config = dict(
    n_layer=9,
    d_model=160,
    n_head=2,
    n_kv_head=2,
    head_dim=64,
    d_mlp=960,
    vocab_size=3020,
    activation='squared_relu',
    norm='rmsnorm',
    norm_place='pre',
    norm_eps=1e-06,
    positions='rope',
    rope_base=32200.0,
    rope_fraction=1.0,
    qk_norm=True,
    attn_scale=0.197,
    bias='none',
    tie_embeddings=False,
    parallel_block=False,
    extras=['some layers without attention', 'local attention windows', 'gated attention', 'value embeddings', 'value residuals', 'hashed n-gram embeddings', 'a smear gate', 'an embedding shortcut', 'learned residual scales', 'skips across layers', 'capped logits'],
    init='normal',
    init_std_qkv=0.0498,
    init_std_o=0.0,
    init_std_up=0.0498,
    init_std_down=0.0,
    optimizer='muon_variant',
    lr=0.0101,
    lr_mult_down=1.5,
    beta1=0.93,
    lr_head=0.00809,
    warmup_steps=36,
    schedule='cos',
    final_lr_fraction=0.0,
    batch_tokens=65536,
    seq_len=1024,
    doc_mask=True,
    train_tokens=267100000,
    steps=4076,
    dataset='wikipedia_en',
)
Each number is 500 + 25 x the weight over the matrix's rms, rounded and kept within 0 to 999. Layers, rows and columns count from 0. Numbers have three digits each.

# layer 3 MLP up, 960x160, rms 0.164, rows 763-849, columns 80-159
524494530490521512496512463526555463527499478487491464477535520513492466492499500495497481504481487484503536458485506493514472480499457455495510473526475525499511487509475498512500438493467490531501468464510524519478498536467494474463466480
519523477520533468485512515482485530509509533488507530476470511546493501523542473520516505501496470504471493486476525479544490515487531470522511529483458513537510505508525483517515512484473479501507537493540497498521499469481501523498511506
491521496541529531524482558482539509500474487503523510501465475524516520469524491434484498526511479524501487516497550499490490483531508514463502494506465437484529493485488542480526506504478476504490495489501515481528536539507517471532527513
472499470557532434543498495539483546461511516464490477484468482481531480505482526486501533469495510508458503521517459534498468484490507508525488469505520455491516556511501530508519526520479508468470513503513463481496505470507492520498495520
537554493481528517460516529510490537505464504500453519530522518511484475466502501480484510439512505472553522526506441485497447504493481501494513515513504504482472517535529489531515502477472564476516448452500538506505526510466468512501497498
518515534526524506537537497524495467493509498497462497459545468538478481499557502536548482473468467515495521490521530523499460526496510541487526529519498490537510536521495494519447488490486489497510522513437529478514472532534507506482486493
505496491525502498538546517480485512479486490512501540511495486497480454496477502476458478544501495490507510444500509501508493518453516520510542515493477531497460531507492492491553553538502525502546526516496458536469503529498513495497522477
469500496511487469488547499459483463509493480494489484491515488487495513547538488514476508484448513491536490503501479470466483468491480480499473503508472513503496570479481492537508508534465464489509482513550472508477484514459481555533529457
509499506482479551529521494495512488518510480540525479532533476485505540526523548537539512515478479490484522487496459500485515513524500487501524501495524518508460509487492564526492475495524484528504453470481504524465497505558523507488482510
496484511558517533505498527463471468528452480502455481509464492501511482491523543500517530465492522536503499482466511499466474484519469518496544479500486468494521497519482493482513504541536501430506443523513492516475546534510479489482543499
517502532519539496510477477505486520525495494508446468546489476507507536518525502556511459443507474517478544484522500523499463455474504446497536504485507475502527544471516510507453568515518530490533497444503509518510523471491489511504505509
543531479506567449520497521528489492545478461510494479523518521490550505521503486541520476515522564488485450484479480497544525491547482473516503492513560473503528474456537480497468505532462468514431513505515492523487497472512476522459509508
508523520469464497488556527486483513496532511512501498477487521550529493546524477516481515503504475511490488500528512497552508500481533517489494466497540471497522510483488489486520474475505464469473534519513520485537478491496506506535483474
545528493481511475497471461477488483513525514484513512499478473465485488479532499478511483500552506484512468449502525457482483488500496465502506512493474540506515509502517510515516454517489498495462499491477485498500502474493519538484475511
478498526483474493510477481441538501539500523474525497488522526513491533573561473475482490525509467457508521548524517552507535486512490469448499468501499504551516494501532544519505484448480491490478522537558498541568516484478531507437539520
531505487502506492473526511465546483536505493504522465514475486467517490472548473521472502479473502511528501499494488508503493529459503485501491489475503530512511518476476503539512466509544533495479512507485487438506542521489510505492493493
504497489511501471487536517472419513534445469513488516457512482491459568516482491494483526535555547479508595503489544463520524485484502506513522435530497518501462474459534515454449508496517486503493533503552491531499469559471526538547507486
493495515503498472507496533500515525511480494489493466514503501495488500526462511543490542474485500470455500509527488514533497491514540513482500531504465501501504505507477517514505520538499472470510485547511509493516476535504486484523532462
500488524514485492531526498522490487505505486525557467501483507490509508476532508510501508495494507514505509470487518479522535518530474521516515496512471508494548470511513470494510518497505503507532519508491490530491494456504522506520511507
522478477534522473481495536528529520481453517520505480526475507532481512504494504517505499488510506466549508520470508482464484499513462476541491509522521492514481549482506523463520510469494484508513523477526529492536493503457499498503483495
520488528490499482481473490493488486452507518481454487480513533527477476489518525485520522506490538500521527511497512493504541533534481529499509491511484505511541489497495499489510498547443474451472487491478467495523537507483478485539513547
476492498502438525498503500469495532533533497477523494516486485505528468487531482492514496498527476509510491539508532494498468481512506473487525502497524508463512479544483456525549527514468470485485524529518512476532468507481541537488509503
513506507509478485490531485492507503525484485508461504501509500497467491491526478518518458486484476459471494480492530485500497509490502497533501484494513482470533486458522505483475507537485498508512517508532500435513464464467502518501482483
495500505532495476507461499533494516522487519518518458489537473472484482515526507524475523538555511475557454520501457547523505458521509517496502477488465488483527494492473490495515492551506509519550524485519535476502493499501481565506501507
522571487512547502509507496504487481457511499484477521515531565488555527499529476501495491504503512492479509438508546522534502470508515545481526481518481514506461549512479492489518524496511498505530496518481486529534489493477503524514515497
474492472563498488540468480431527473493557471493531501483532501488509506516509488556451524449525512469535487573536488466533488465539514484530474483492512502520523475541487522512475518523517495538524518502477525487516489496545476481539557561
522489450496479534501517509506453538536504517510516518477554482510493486475525495464498566482496425467492475502490495481467465553465507498499536550510481525480464500501495505498525508515484550486506446534475528536489530551435517557518539513
498486490517480486499485498504448488535507470446473515454499508490491488487459492516473489491447484518518485515491527529507514522482502511513469537447548513507481514476441501540494498510473490496520504514477486472490526499477516527506506481
499478539500522484551532491509523518498499497472501452554485536494533505493511484547513510467492493494484500552527518519571500507495466525533504476485508457519506492507443535505509521509493494485474461525518499513530497495524494504500514469
499511513536449487552521515477477569510512497470531489464518483482496485474491483494475519493539513499535473492516495469463522508514531506486511500519529515507483525448506486545512499502469530524523466444471442492521502501474528509479507440
491504490509494476505476461524524498512488508521509499502515542546509539525499474517488525530512528451473520480500482499511507495543492500533506469502519475503515468546504469502506515508538518428494509488502486543530499492505487505513486519
482513503478516447490491465489488491573511542490484446456498515511476518504503509517529447478477463480504529534464506489497521543518475515490508445491493455540483517513488468477505470513498528464495527455507468521539533532470494523525519538
487472502507498483504539539507502480537515480503503503526516486547515470440483493531497551510480451545515530505489506503520507513502522472496572539505550462555532519536481504486483490556489556514506544518504458465513529524498481541506473463
495505470475473485485498492475469510474513450516491506482463511471544523496493521581523504510477531477497494548549499490480499567504528505483495476495521487508481509487507522494499501495503519489529516511543508523469482512519475517505523488
477493510493503532515529509480489520523514497507509497435554464526521502450488476484506476510479498479468517501507482486481535497500537495534475460535543500499536510504459501533540503491480542491503526502507465456522521505527454494518480513
534497492472465491510486509476468507521482498471503538494499539507533539490511508473504517464533509493508474494508516516518510485497516493462492493526515515485551522494493496508514498532478490528480514489521529481530476511480489503488543476
495503494551501456533516489509496502491516522473489473517434515530505507511497467554463519480467515497484517489468471520512463503465527492452528492489511485511511516535500478506516513448523500501518533480461453468476534486472497539507525514
540505456492434500533496502505504494529551483509540476512482514528485524506486523544494527505463465495490520513495511523539488534523521476492481494531495500511505513471494517540531474535480524483535501531507493513509479497505489491516460536
516428521549497492499531467494505561519494497488510486506491568449493521503490521521497505531510480513491476501502498474515511501516518539485525477492547519455496441512512535537500526491515456532539464483476502510483504549485502508478485539
536460541505476492481469474489484551490509515491500510500495499468512478525504536476521512464448515496503483504483522547513536508501502516506468528462496506495488537510505477520528527489462502471456554457494513545490479502499510518529474513
505525486484520473480505512528464545542502500518453461473486450511512498538462441475521533545522480538461528508509513428528536527501551488470496479538508478514537507467527499509480459500470466525414493517502505510504522462484465496554471506
510514522513532496514527515527553504492466507458491458467492489508493449510473481478553496500509504483463510497511533474466474426518543513490482509502472500525504502542518484516507493503490493539499510509536492532475483467489479547511474553
465487506495488519514498479487502533505511521488490470501537513530511505493496505516512491456504454453478449492517524504523518484465461521470485468470430502466492501495472456481488510473495504528481500550505489509540480504471489504522511504
460509535500504514517480550518527518499493511529529497507479499472517477517481486525498536495533524498505520508497454471492503467520505486475497483549491472478552518500517532528512498501478529497484454510484517473504525493484516480501520531
495512489494464483493472535484511494532489511494553514459513490484518515490512509495522532515532495469480520460489496519507481516509494493539481510498483495516459479472516488517479533495502500493482520457464536485517473504499510510513456445
523502468508554509452500481470500514549439517503463499470524497512512551524435488495473515498494547493466510462511506468487467540516511509505447518507525497546495512470517512518484531486505490481490532492507471524462502488482447498464540494
462497464523489518507468521513482495526485457529433479489498532535511499495510468545508554507470502514485482527488495494502513544507532493529504503511503444539531499473492481503483483529491497508492519457538524460493469456504531532471525522
520508452504538500534538476509478508461515506473501509492494477540487496492524522518518497459483503500475480536518490494490520479524533463508490533486512504549489502522544493483573478498450461498491518537522531487526487470539500521524504483
514463501507497473543479520505543464541488527475521513501512477494492504507499500546492527519491490468490489482458470507509499485503506506513472479501517507512508486515526544505462503463483540563475485529486521473443521524524506528531516504
499497505509465447556507533470486494479520493489521444512497548523513514477492463513514470517480507526536518529546488519486533514476494488506499485503494491481531522503480455477481459518486552468523450486589519510503514501492528538508506460
485527501510490496515495485483484497494504506488479494540511485500462469516513475491484488464508509502537490519530491471441528483472536520493436498519484491493535501510514475508477467525520464505514519523503501494530490495516488505506510522
539487481506563459490508457464465466501481493456493518494539525531433473470496507474481485488472508509485513508487490472557479525501512556492473516498496525544518510509494527461499485506484494468484512477528460498486515494507505519475476519
441494507487464528501508492462543463544512448517508477499478426485517562531494506479548491469497472483465484522539464471454472470518509518543487474466498537559477491481501531490521483480484470518507537555513473544481509491510512506520528486
492488518502467499534532472508485499509545509531521489493449514489450508493537488497485516498495474454526517536475487493498514528483498484534500486542469480513534528519503518506480460547485509490470515494505471486534485504503501476502503491
542488510526542488533472508474493542529524490522517462523476443506518503484518527508481505509502524501509500455504495518510462514496510529475501499551510510511539474480473482476516502454485523518506541479524469495529522539519493524491501525
483506506520519524504524496481526508515516489500527495482513500504482491531520467437511497464490520501490488505502530472515444456499469517497494497492524498487508536475479490526487451500504438479478507484505477487517497478476505517475515483
512534487491481436521501551501453515497541477508497501533467510473470450473528479508515518493503494481503485537517499508495477521461512460488516467466509472524517500491492504515462512492526496484514473483530488475452464494490507502454491490
460516485516498460460505532483533483545510473495498442480520526499478481517461509476453509463504539479479486487438490529459486481497478472444475512535490510530505474512507493526517511526477468502480454487497495499501483515531460507487491537
515501513481480526477532512491483519474499512523506472552492507476499483493517486509506548468539488489534469511512509476509515460486508503470538502537505474521492456493513522541464504504523534462498516549476531504523510551476482483520452522
498534508513468459489517474503494490462534518479545440484458498491514436522516506465522516478505502490533518525508567485520499520474493518511518524496488478484470508512511470490456500495453485498460547504542510508482513506486478490482516506
539558509528511466511551485525505483528562504532486515473539484497524492459489507470485476491482522511516479469508549494503469492509482494506504501533464500453485472489573465480551488525506500455495531511499450512515515481494464517492497514
500487469489490507516532505514522517523497515494515524542466456468497470502506513474528521446516515501485478526471475508469486476496447501501537481460540474451515444515509493511517508501503540515506542509509524526521536519479463541500459511
505526541520479486439460506441508493520492553494501477505485498489496503494518479536486493525481469522499526487477479501530513514484516438505503506529489493519468521477473487498468439489530468554489459471488496523523536458486522501530464498
497475503552522506539511471512474483487526483523487499495482507530499540529444499501512446465497503510486521502505494484522514518542487514500486481504441468527519525461487510512515501480564503506505513457494480503467533457459489556513481478
512480500514505484523466524482490510524461509479502497508549478499491519493496517524484508524511513510525489486496506477470478530495516497531517504502473476448494480497488523496520497470481508510480512506494544442475491469504499543539468539
489501519503472440474483460467499483520511515503488495469516514546509506514527539472501553519494488447505534490457485527505512514483505501501469443492491472484455485476524492508479530491527509519467493486520490515501514508488465505513505504
487504484451484495523531510503498504499544500479466497529542535516551534492508539471527534540519502463488424477493511546478483501491521529514506480529510523468508482497512516556501531521506497489492535474519512489554501499496524508467512504
509529509514499521530497508520470549470492513514486521478497505491511477477500490497488519514510429498505524492503503505483486496548512474490499496504526509484509466463479505486511527472504564512469515482460529482473458490511499521503518479
438521461526460525484535529499443466506513492478493468505516518482496496475512492516505504499480500565523480480503523516502484476529512476461521485485469446499497491488512483516496495504494471451553538505521551509523514547484478485482523522
467539498506503476484512513508514539503491503537499531459528503485497499533484511520516492477467491491470470479506510525541493497477519485483439518493481501480514443530516491475498510540498539495500518544526497488509472476484478481471510494
502528555562490428522498454453484494503469506519448504507493469512495509488478510501528485487466500513492516515516526496493512522494521503487471535477473529535497471535494526471527517489464481491512489501508475542495554532498481481496491482
472482488524529483548488534501492555520505455528481497467508475538491520514509557518524534491489496518528520508478461488467523570447471482514553484520503465493454499502512500473522533474460496509477467542527481504528496470497495484498516495
476495476513507508503508518526505524494455490494487497536482502552538525490473501497466494479503488480498484470499548486463470502487445509546488467507477479473522561489488502557522481514488523546532492503531494467509493483449462527516539473
504503500504487495482549478495507525484539513488486507518509517470486547514481507527522491552531508468498552474478520508466505483491469523485494505506488490529510515534445491490498533426484499508548505478476532516494506514506465472499515524
503536511492477507494523523449546529505515509526536502475505479481489479522511501473532483517493533504539492506496495457560559529530493529497511471514495523507499517498470551497476500476455481467496496447483473498527499505496515503456517513
503517499491461495483459517506477524531469542500470493510541497548528535524504496519519509490496485523514500487477507466502468511479491555453493546522509520495500549480500499479452501512490528522496525501533509474525495471527530516475501492
468543502508486507531539481534475506517446536510474486479483507536532496485489501542471484453437512500495462515510467460515486465476495524481520503508475469525511526527498505474480501473503475550491491492519488504508482465518504462519491491
498518475468494481509510483486500509470476495496427512509522510477522521518493494515529473463533539504512448500524503501505479522471510507514530526466514513499516492485495525495500478474556508506494458480531483488527520481499525531523493510
490485528472483533510489536526485509491489527543494523542532488478499526493491485478566505531509523500494490501497483472469480485484528526462493506487479457511469501491472480518493525479463480480515502519511497537476517518523493542458513525
539527486526475504470549489505503540490476509497515503489458479507499504476470474512523463515462514562498496531475454497504482500515506549466493445495577544457469560523529506540537485489545509502507486504504428489492552497500490542501535526
517528491514506481523508498495515499456513502557497479493545498504490462495502478502503493539500525474519511488540519522482476507512509504515517461515542513457430560456499519477526498502481479572492548538498465459525489465539484483491493546
512497481517462469492497522487523525500490520503484477492509457508498450508507493526510505467502499458528480516505548496538501495479475489492522479462525469454500535501516509506483520497465516473491501516507534484522473508448507492466496480
450519503545474467533516519452529477495520480487461491470419472489505475535507499541487511482497507512528499524515523539499476462511522525511459464470523522501503498513501515525460503546477500471511502510516524545436482495527500467477482569
514518500518492498483531496504534526501486437524479511514534502517521492474462511478518473509512480508476489507519515509503503434505512476484521519543519520503481481483500500485486526532481494491507535487538499531533531544528524503509502481
508509514482480484511477513499513452460452468559514533475522522472525506499511460556511471508518474517518465491519519504458477520513504496527443488510489491546488483472495526486508538506502506452486459501539502507489505498511544518506504496
491540496522452463463451500475502496519456439537486471520501478554506522536500536473527453493490492459495489500504479486503472510467516493503509488531518504488501501487496540530476494523463472484527484507474474519502489525503473557538511514
535541549508446510464566469484514528529533506471514507500497505499461520500459483529472503521518492486485449548506489460469484514484483546526495473561505534519499506501453482550539479498483500500485518460513463499503487505511497475483499461
# layer 3 MLP down (transposed), 960x160, rms 0.0925, rows 763-848, columns 80-159
522519501479523461524491534500503502459533510485571471499511509488491507490493486473503494485533491553523517513509496469502529483525476512432497501549486491526476452508488502488536488486460462471512465544495500534482523527485463494456474508
475502482486525518467475507494456497491512523492514531501499479503507468487484518485507436488500500540445516534507488514520516525491484418465529531501541475563483528491510468496523501482536436532452583471511518464499490515513495491527492505
507518489457503514502500483475505486514498490516471479528501539482477477550486496484523528485514499454486498465540525494521489454459480477467488541516541493549497509505498468503493468477507497505533539487494528522474492490515466484424475510
482486495495512504474513517503483495485481474505502502495484536496510487488484512517521474508467482473534461514460527485489522520494504511552516492493519517484493503488499515490478545468459499491483453512503490487471482484498504487481459519
472532484487506519508497521473473507507480552496536506490506433532536504513543518525513486500475504487484448503487482500540457471505482467503507483502512501510498483470485486509488461480502526511512510502509500538509537475533494492479593550
478486511471509547501531510524517472559525526479528505539539509454485529521489490503429505484448514529514493466514486512455488498481502505535516506505504513474497534491480492461488539508494495532504479515460533527490514519516534488487494498
467482493508489520488482507490522493493489470519504515507461482517444512557492535524444493558510530463507435516455495489504503499507511513502520485526506513469491536497513494490502537494479511520483477505497528526494488498524518512484509476
491490516490448483475514483494520454471478513463501490507507469522484515525524521473504507528493519473504480462524468451472506486483490450472500524537504517502534497487510492493491526476557478516515498460531480437512472517505461513503515475
506527488493485503478517552465474531482472508520535483498473480480538492494521519505518500502518447505463458496516531492498486539484532514519447489466449474470470488481527491486457532504483464506486498521549499476483525514517506532502524515
515521499483482491523483545546481515453448522439446475531477548524518492496522516495510506502487537475502469527492464481492479505508518506468521492538509500534510484497524491507503533483541524499523453476475534499475477535467447449507510507
496491480482485536508513483487482533454537471493483502454453484527521528536522550482532490484502471515519494480478468514532466467479481544491485497480474468495489516531491508499445493578523510489477475493517528537492470497497477524490496485
531538482496495480496516536486536469524509477522525467518464514462504463516517489531485454561483517505478537447517475445506503483493494471475472481502482543506527460510451504486480522461464462499491515507449506504504465456514475493528488486
495496539506497487506496505487473521506471503500510529488487530537479485525507526494457546531456523515491492528473503479519523512443473519494525510526533503494487513534496486491533481492526497505562500534494479493512466539537509488520507438
523485495476523504510511499519443488470495492485462473513496511483529485529448454502488501518515462508491493493450489488480457518555496555495483481501470467535502507473494510510506516527488482512516479453466522435492469540488500512530482472
474520539453537537500484489500476491517500499505504526509541496511554501493501518539498496524490511478524447541455517561476508512488508510489525493509496471495510454525526486487489525493479521496527526485505546501535449520517462467477492533
472513514463481511498472498533498487485510455512476493486487539540487492515492493469484515511500524494467513491517481533526495461536492470488494506484528536486470499506499452490460530528492492481505481518490479486466496504505518503531514488
494424482491495498488505484445460487531534471489511498516492538569459485483501528462464511519488468496503475532509507427506453535502514509512435471487494486498477444519542482475471505483535521487480486535523468490464530526490545543497537491
490498473512510503458492539479528504531502520523479487544498464486494491508537492449520526550516530522509487489507504515520488499507537504496462543514517466503513481534505528465491538495493486464495510517477479452513535502512528524510495507
467494512501478520446506493511511533519469454521475530485532482482482473521524529477524524526487452479468468513478498496501484515500508465459471526481499501513504548457544487504511514550467481504481468478497497489500492524504502485498487488
509456501441501473500469429481522481502514461507493501509465430502512523535529509475533515509516503493500499509462496517534508532510500485521525514543479530549508511466518503530458501528514478494522464487496496456521540516476518508499507498
511480511481487503511547459486531525511504512528513472468440547483519537475516470483510475491497498513460508494501499509480495487457531494488456492510466523485467507454495504559517495482522473468493495510503511513511495552496502489529497498
489534492520480520499542464466480508480510489471519520490528492458509490488468445504488477494485518514545515540527482525530484478471507483502489499480471565525511435498510479496487505483503492483510514489494521480526481489516524504549500506
452510516545492514481508512459486464521516483520456498474502489503533445531502514483482515518534442509492525458470529473491478550491519494500491513486506503507505533511528499532547524493502512539493464493464515427531515487523497489496507473
514488526494531537462479505518518540499477554498493527457509458507532478531495511477518451520483515508519502566490480531500536475475479562502516465472528461476453531515480493460539485481466511550532461524508519474501527471518514505509476483
471473526488513559477502474496479515514458561485500552456527541500467495485523516499473489486528502539462506494477476517522491461474525536502534502483486457507479496492485492494503504509508493459492507505495501514466545546496547477490515479
479486473504494514501497488462552469500504473523465487499466474513530458514509506536431483514502512457538481534549445497474477480516486537522486511501523535502501505505501517472454546458523490551492488532511497504479482496509484496486533510
496535502466508488497459490506494475446497451511521487457470430474520536505482519496507491494476441484503503534473523487489530500510459532505478484499508492560489510531434559534458508507468488470531467566542491485478520472514505536481529483
521504458520502519494493532492528535529532508516509471477517483545469493527489528514468540528519521540465490446511470516506503501475525502489525488458486568522502459495499501517498480444494509510510481492517517511516503495501476504491508506
493461488493514485487502546519483542490495526522518495522499485530514489518531502487444466515469464487506499499488488479482550456505500517524455504537511529506460477498526499489491546497550540504536537502527517548549473457490492525475501512
475503526515517492498458538522508549482505500447534512514523508481484494487481508524486534477471488524492491512481476492479512503502504501526533493491493504480481515513510464527486524493503524540512431466477453507495525556480508505469512503
465520499499481462471489462466489478491466465516451557526513535490473510489451506488480549534514514486504507538537531505485502527514470505503453497480504459523496471526490555504527485488488488518480438494541506511496572474568488527500517493
507506502494491501506501489522508468451482478516457500432507483488480530446555490470487509510502499490496472527492515513494517531502505510495526460497523461518506529539528537490510481449463476493526465484462537517532516541482491478534508496
496461495461468477488509497499483503496485488536528499446481449482521473512521473559514479466505463523506545439488526541507511478518464476527497502493467466507568519466442507532461491506587537470516508495490499464491496507468471501468502501
528526481533465500512469555453523515469542485527529529495496497503494468516554512510496508510503507517513473504522540476481522492489475526483490499475482511524474553471493473472495520495535508480451486508550543511468457464482490471471497469
512494505472527516507501495479461473466495512490486489455532517530547507496528482528536447495524485515512528495506461495466489544518503479536489443520488505516524451528499513530546492495515546498502424497553515539518551510520490496517528497
494487533502496525550482471514506484491487544473510499454551475478513494497497522522471530490459513474508502467540463489499483482504465481522545464537485517522533500495466482516492509489496506507522507474505472519508505531485507526505528521
482524510483501522511478473526504476477556487448482541485521505552469487524511514511505475503470523555520552511537512512459560480514491461514485458507506501473490508482532510460503537483506566472517521481499473506505524503523471509500462467
540511516489455534505511534508551461478490461503454481516511519508517511544475492525485502487541511492504528473483496513507492529531531489521513501480501470506490462508522503504523506529478519467455508467476499489522505499508499480497491500
500531480512477476515503483517494472444474543494464476466538524527479509528524540518517496473528530563533533475478514495494486463462525495510508503477488493473486471442507508488465483483486520505494441502492554523493508484507479487472479506
528460507522463538487523519474531453473515507503502518484475496538504478547497470473532526473538513448514541516482500503541492511502499499509509509531538471533508524465485528492447517497505496475468484476481481465475516451508520493503488517
488460464507490483485432481509460479514493478526490521499486492497475500515508542466457540537472494529483490547496502510544501516535551517503496553499497465536478477473547505496466534494468519502498481498509527505508472447570503499519473490
441521506494490494473529534506523467500544485509475439457480541534457461519560514479488467483518509486492471526513494472490500476508523532499497524495493475471495497500464501480516498466439497454492507533480468495494470487507494489505560525
504479490485485505502488481475493482486510498476465519528515495511469476526490544508483516526488488515501507521485508496495473531482527483513481522512489490479482511512545430487495472503508523512530500522531524476529529532477560513531477483
492493537516521526494475491495520515477464523482526507539513501524518495487516529513458524498499522496551474536547513484505463498492561498499552553515512502500518462500532488506504524495472540513509521486489497488510492529486501502518479448
499495471538478563483483446501493497468453483485535495481521490507543515480484487519443497506473495499481482496526487552507480482533499495526539540517473509506490475498510497490498529531507507502526523462447471484491502494487504482535476471
509509507508512502526510527440520524549493524507522544466506483553505501520513508474517495536532504518492511536448511529494508498516478529518511482490503549507544547475553465534496541481483496500457502515527535436493495518497525490498487491
521525501539504464476487459484490539517497454492483475479483492497520472521489536520506543542476506496508477471502529429506507513491504531528513552476565515512483493489541493483476517499513513541519506476516485510516500559492499468518500515
540543517510496503511499518465484504484481489466484468491499480480531502531493477459451520521492554528489484493482517485519522473523503535506531512500483523491460505495511511487462514454505517482464513486464507502439505501506448491566506475
492505500505454511516486471495543486484526494515486487494484474509519521536512505509511501484501529514501512515507462525515503480488475491452508501499475524496516473526540496507477502495447542512512477500519514490481481487497474506520524446
530528513482526510467477559484505502514476534508510497525510536458455490511527520522497488488485495541462512511504489495549510463533473572490492537490457498527487515533515500488525516502533515496480508474524547482479523524500475451515521461
489493528491493525426512488503484522487484473500560503518510469508479502469506508513489502502455520484484488538507490472530537511482495460499525517470501484486498487519519507488485522497528515509466498488504498466478531516509491491535494472
452550476505476518501488535550471505506511487475496469472498487525496489497498511479524513478523484488478453520528484499530493470521513497452507490495511520499456476556449514511551451484505484499521491528487501494466501564496472477541469535
504497487488464524480493493511494504535496477472518479486493523493518544492473481511479457489499510528495458479454498528440466547503505489470520476481491519517471508461513475425463513468482545574522486500513497517500493518493474479493536472
464495514532519530545532504487462511492522485499518496476503536527510524508488497424512517511528550493495524493510496495495514519513489466517488562492486535529500465489505497508518486482515470535507494511502479489513503518517512499519525478
504505517480510531499506510498481492494506517490468501444533504522473501516469471505450481524483483484473519491480515521490520510535527499496497511437518512445471514428479487477498529545510488476478494518477483500515499466528455501503466490
495503496534499473541496460468491470497502493462496499491480514482441551493514493441499497482471445523518486509521496499488503462481514549497482504470506518497489513530512487521494482495510515472496486501535474505513496518506484477461517449
478497501543497536508535541488512514481463500525465501473469487514573440501517516464519477525509493515510523490471514476528511510493451487471503452457496470469486564508471490511499545467486506480503517492483493462498488530467511528493504518
476540479471477535513497515487539529486531450460495539503528497541492447474474493492451501504482529520528466509528463554474488486512522477532502514489497517506527491473549506489491511493511507497498518478487491481496499494512480504484477487
463496504506503502476487501465495499489515472474526531512483511533512517509508506523479484521482563519484481523480537484512512504466498504492494508518484475491508515529527506478483509500491500520568496501486523504502520494493461520502503474
486509508495504458449493533511490531477501513534497452533516478522505497460541503491518527494495484510452501465519488525520490463460523495465520484537527524542484465504528537522514465488508535484430462496497486478492479533504505489500506538
510517469470518517491485544519519470468505507487528527523492519551500490486546517527516468494531485549498487494493507529513446522504490490513471521454503494473509541531519475436470507524474495457522527507527521504486503495521503515493446497
539546503507452472492468554540504509487494490503489530463484499459481566520501535482529493504534535537480525519478488512491507453499521540467554492486491482468504510527493473517479499492494517516502472483462492497513475495504474496503501468
474492549499443479456527501517485522481525484506539533532507513492490483470544494489512537510514510505536465485450523531481482495515491518473477500496487480429479494533486455498462498546449525473512481527504463507510490476502496511513489538
487523454472542467494509522466528540520466544492540496486495444512490458548492511501517497484484528534520479472492534482477498511517493490503528476470526520464505458557514513521473547515522483455514468461494500483506483497506520497504543438
484505498519537544496464501524521549469501505510535474480502504502492542473483513516505488484488510525458514510490467508464469461478497527488507510518512485513508492539529541529495468481496472469491531509507510491493471545499521484509502500
505467490475532480477504447486479482496546490481485480489546451518514484468495497474491492516494495552473534446500464472526519502526479553524498505513469497505503472526524507499500512534530443551513474464461491468509508490505516504521481510
501533477475523490506577489471509484521534537493528493525496472513526517520467474522531474503539509473480471449511434526490442510534456501497540506537518512499513543493476503494473492475502475467517479522458481509555511518512500565514479511
493543522488485503524536495513482490520523495472517476501484469511500559493526528521497484529453487507502506485482474520488507484521498506530469492557513533540530474493507514502441501504499545515457472553474484498473467529517526501520514506
497475481486509545505493515517536514498507491470470461486514523518543483501510526484499552528445536504529512530496511522469538502517490498508493486545507502538517487470532514496471510488505496505517513536480554528541470489490487472527490484
514508474500449527490535489481484528521518513474488525515482482522500462495545476516466503550509487518509479530448506561490512465487518497490455482477494493485557444485490478489514494503501555545499477474505498516538516496511522466494470508
532517500512494532505470534517492535495479506479518499482528515524443502519480495500522515545495530512496464508466455499509481480501511489461511477521493479520527482496497480458476533502510498506498482513461523481489455491515506480476564519
526468500492494460500433539524540509496494489468499505487478477525500529511506524518518538530522534477508559506511496485453484556493480451490502506481517464454522489498526474478513519485500499529492466519550449469501533513494505476512531508
495497484488516540498504541528495547498487511479493512518494527502495495488478523518487493489538502495486494513499466467494523489476494451476477522500509456505453489568513504485515487515492510523479563428498478545501477469479486472483510500
521506524490464475474522502535499496509529526499476477469463516458475518561531481483452482428518494475528500493544489496469489460453484472495501503455493517529514472477489487512494525497483463504502508518491526515540517485524522478518480559
488502488499499501520462474546531496504486553472498512495498487494504514467510523498539520507476508442494494513518500517452480529495511493485558499513514499484529484496517501509548502528503542534509528526502461445504524515525566502530462475
455513543505521473507519448521482480486507515495475504519496499509517478459486521525528491537515509484503496513500488538516528515541509469547466499502476501490511462538499496537556507493520483513532493490437440489508514514493510479470462520
494507494500533507464489535465477465496540463484505507504506506517499515498494488485460512502521522508453511514508493521545536487516521472495490486485528495529553485504467505521491476517483516470562522513482494464527548482520466511469474460
528530471482482474520534492506491449511464448481458504509546486541502494487458510517502484437496531526513500529519469500516512529494517456469501539489492512498545508509515485467500466493495503454520473520524459490523505501449458514524450484
488522461515468485496495536484501487553502507438491466500485496441528557486482532531541556481504476474472485515545476515488471512481482472505514482476499496535490522476487487516489486485501481489487517496507497459477517543485509500495473467
534482511482488535562492505553510504527477489501504496505494508551503517465516489491503505509506500504527477529512524527466455494469501518514511495472490534477501504543529476492505492442491527493517453473500505484529483513497510543515529480
499547513517492493486514540505527510507485542492525505501527479516475507486492465506522435500497523528482558512452467515501476508502491528564525499505482509454492551472490505489499515531485504497545548532505498511483534507472529489488510502
483476502490527524468479486519511492516465487486542504483469498521474478491517507477499487523508531504485461572464517492517530509517530483508526502470487448517525502500487476468490504540515515524500500525469471487509485479471489489497466482
477490488513513526465530481490509465504468527517491521498486444522590514551490511534513509417504512499499468510540490501512525456475487523470522534506524533506509520501520540565467566497531485494523499504523506472447505541457482496497533488
503478485514492498476504477512511513479497480477530569499518485519478541506469502470513434490538498528518484535447521558479535492496448488476468503491469512505511497485502512483528525540491506534506498515486502469481505489509504487494520473
540497451508480511453508518489514460480499530513539481454521476461515507516497449524488488456491568472494501504497504484485502499520507523512524513475506500545505529505516503492493534512487493490494574471499555515459504521468466487513563518
482485518519487491463474500508517495483456517456532521501491507516496508513473547486499423507507509527490453501478513467476500509469481521482523478501486490472529490522500503503509507473499491483486512517435460476488473521515511471548515497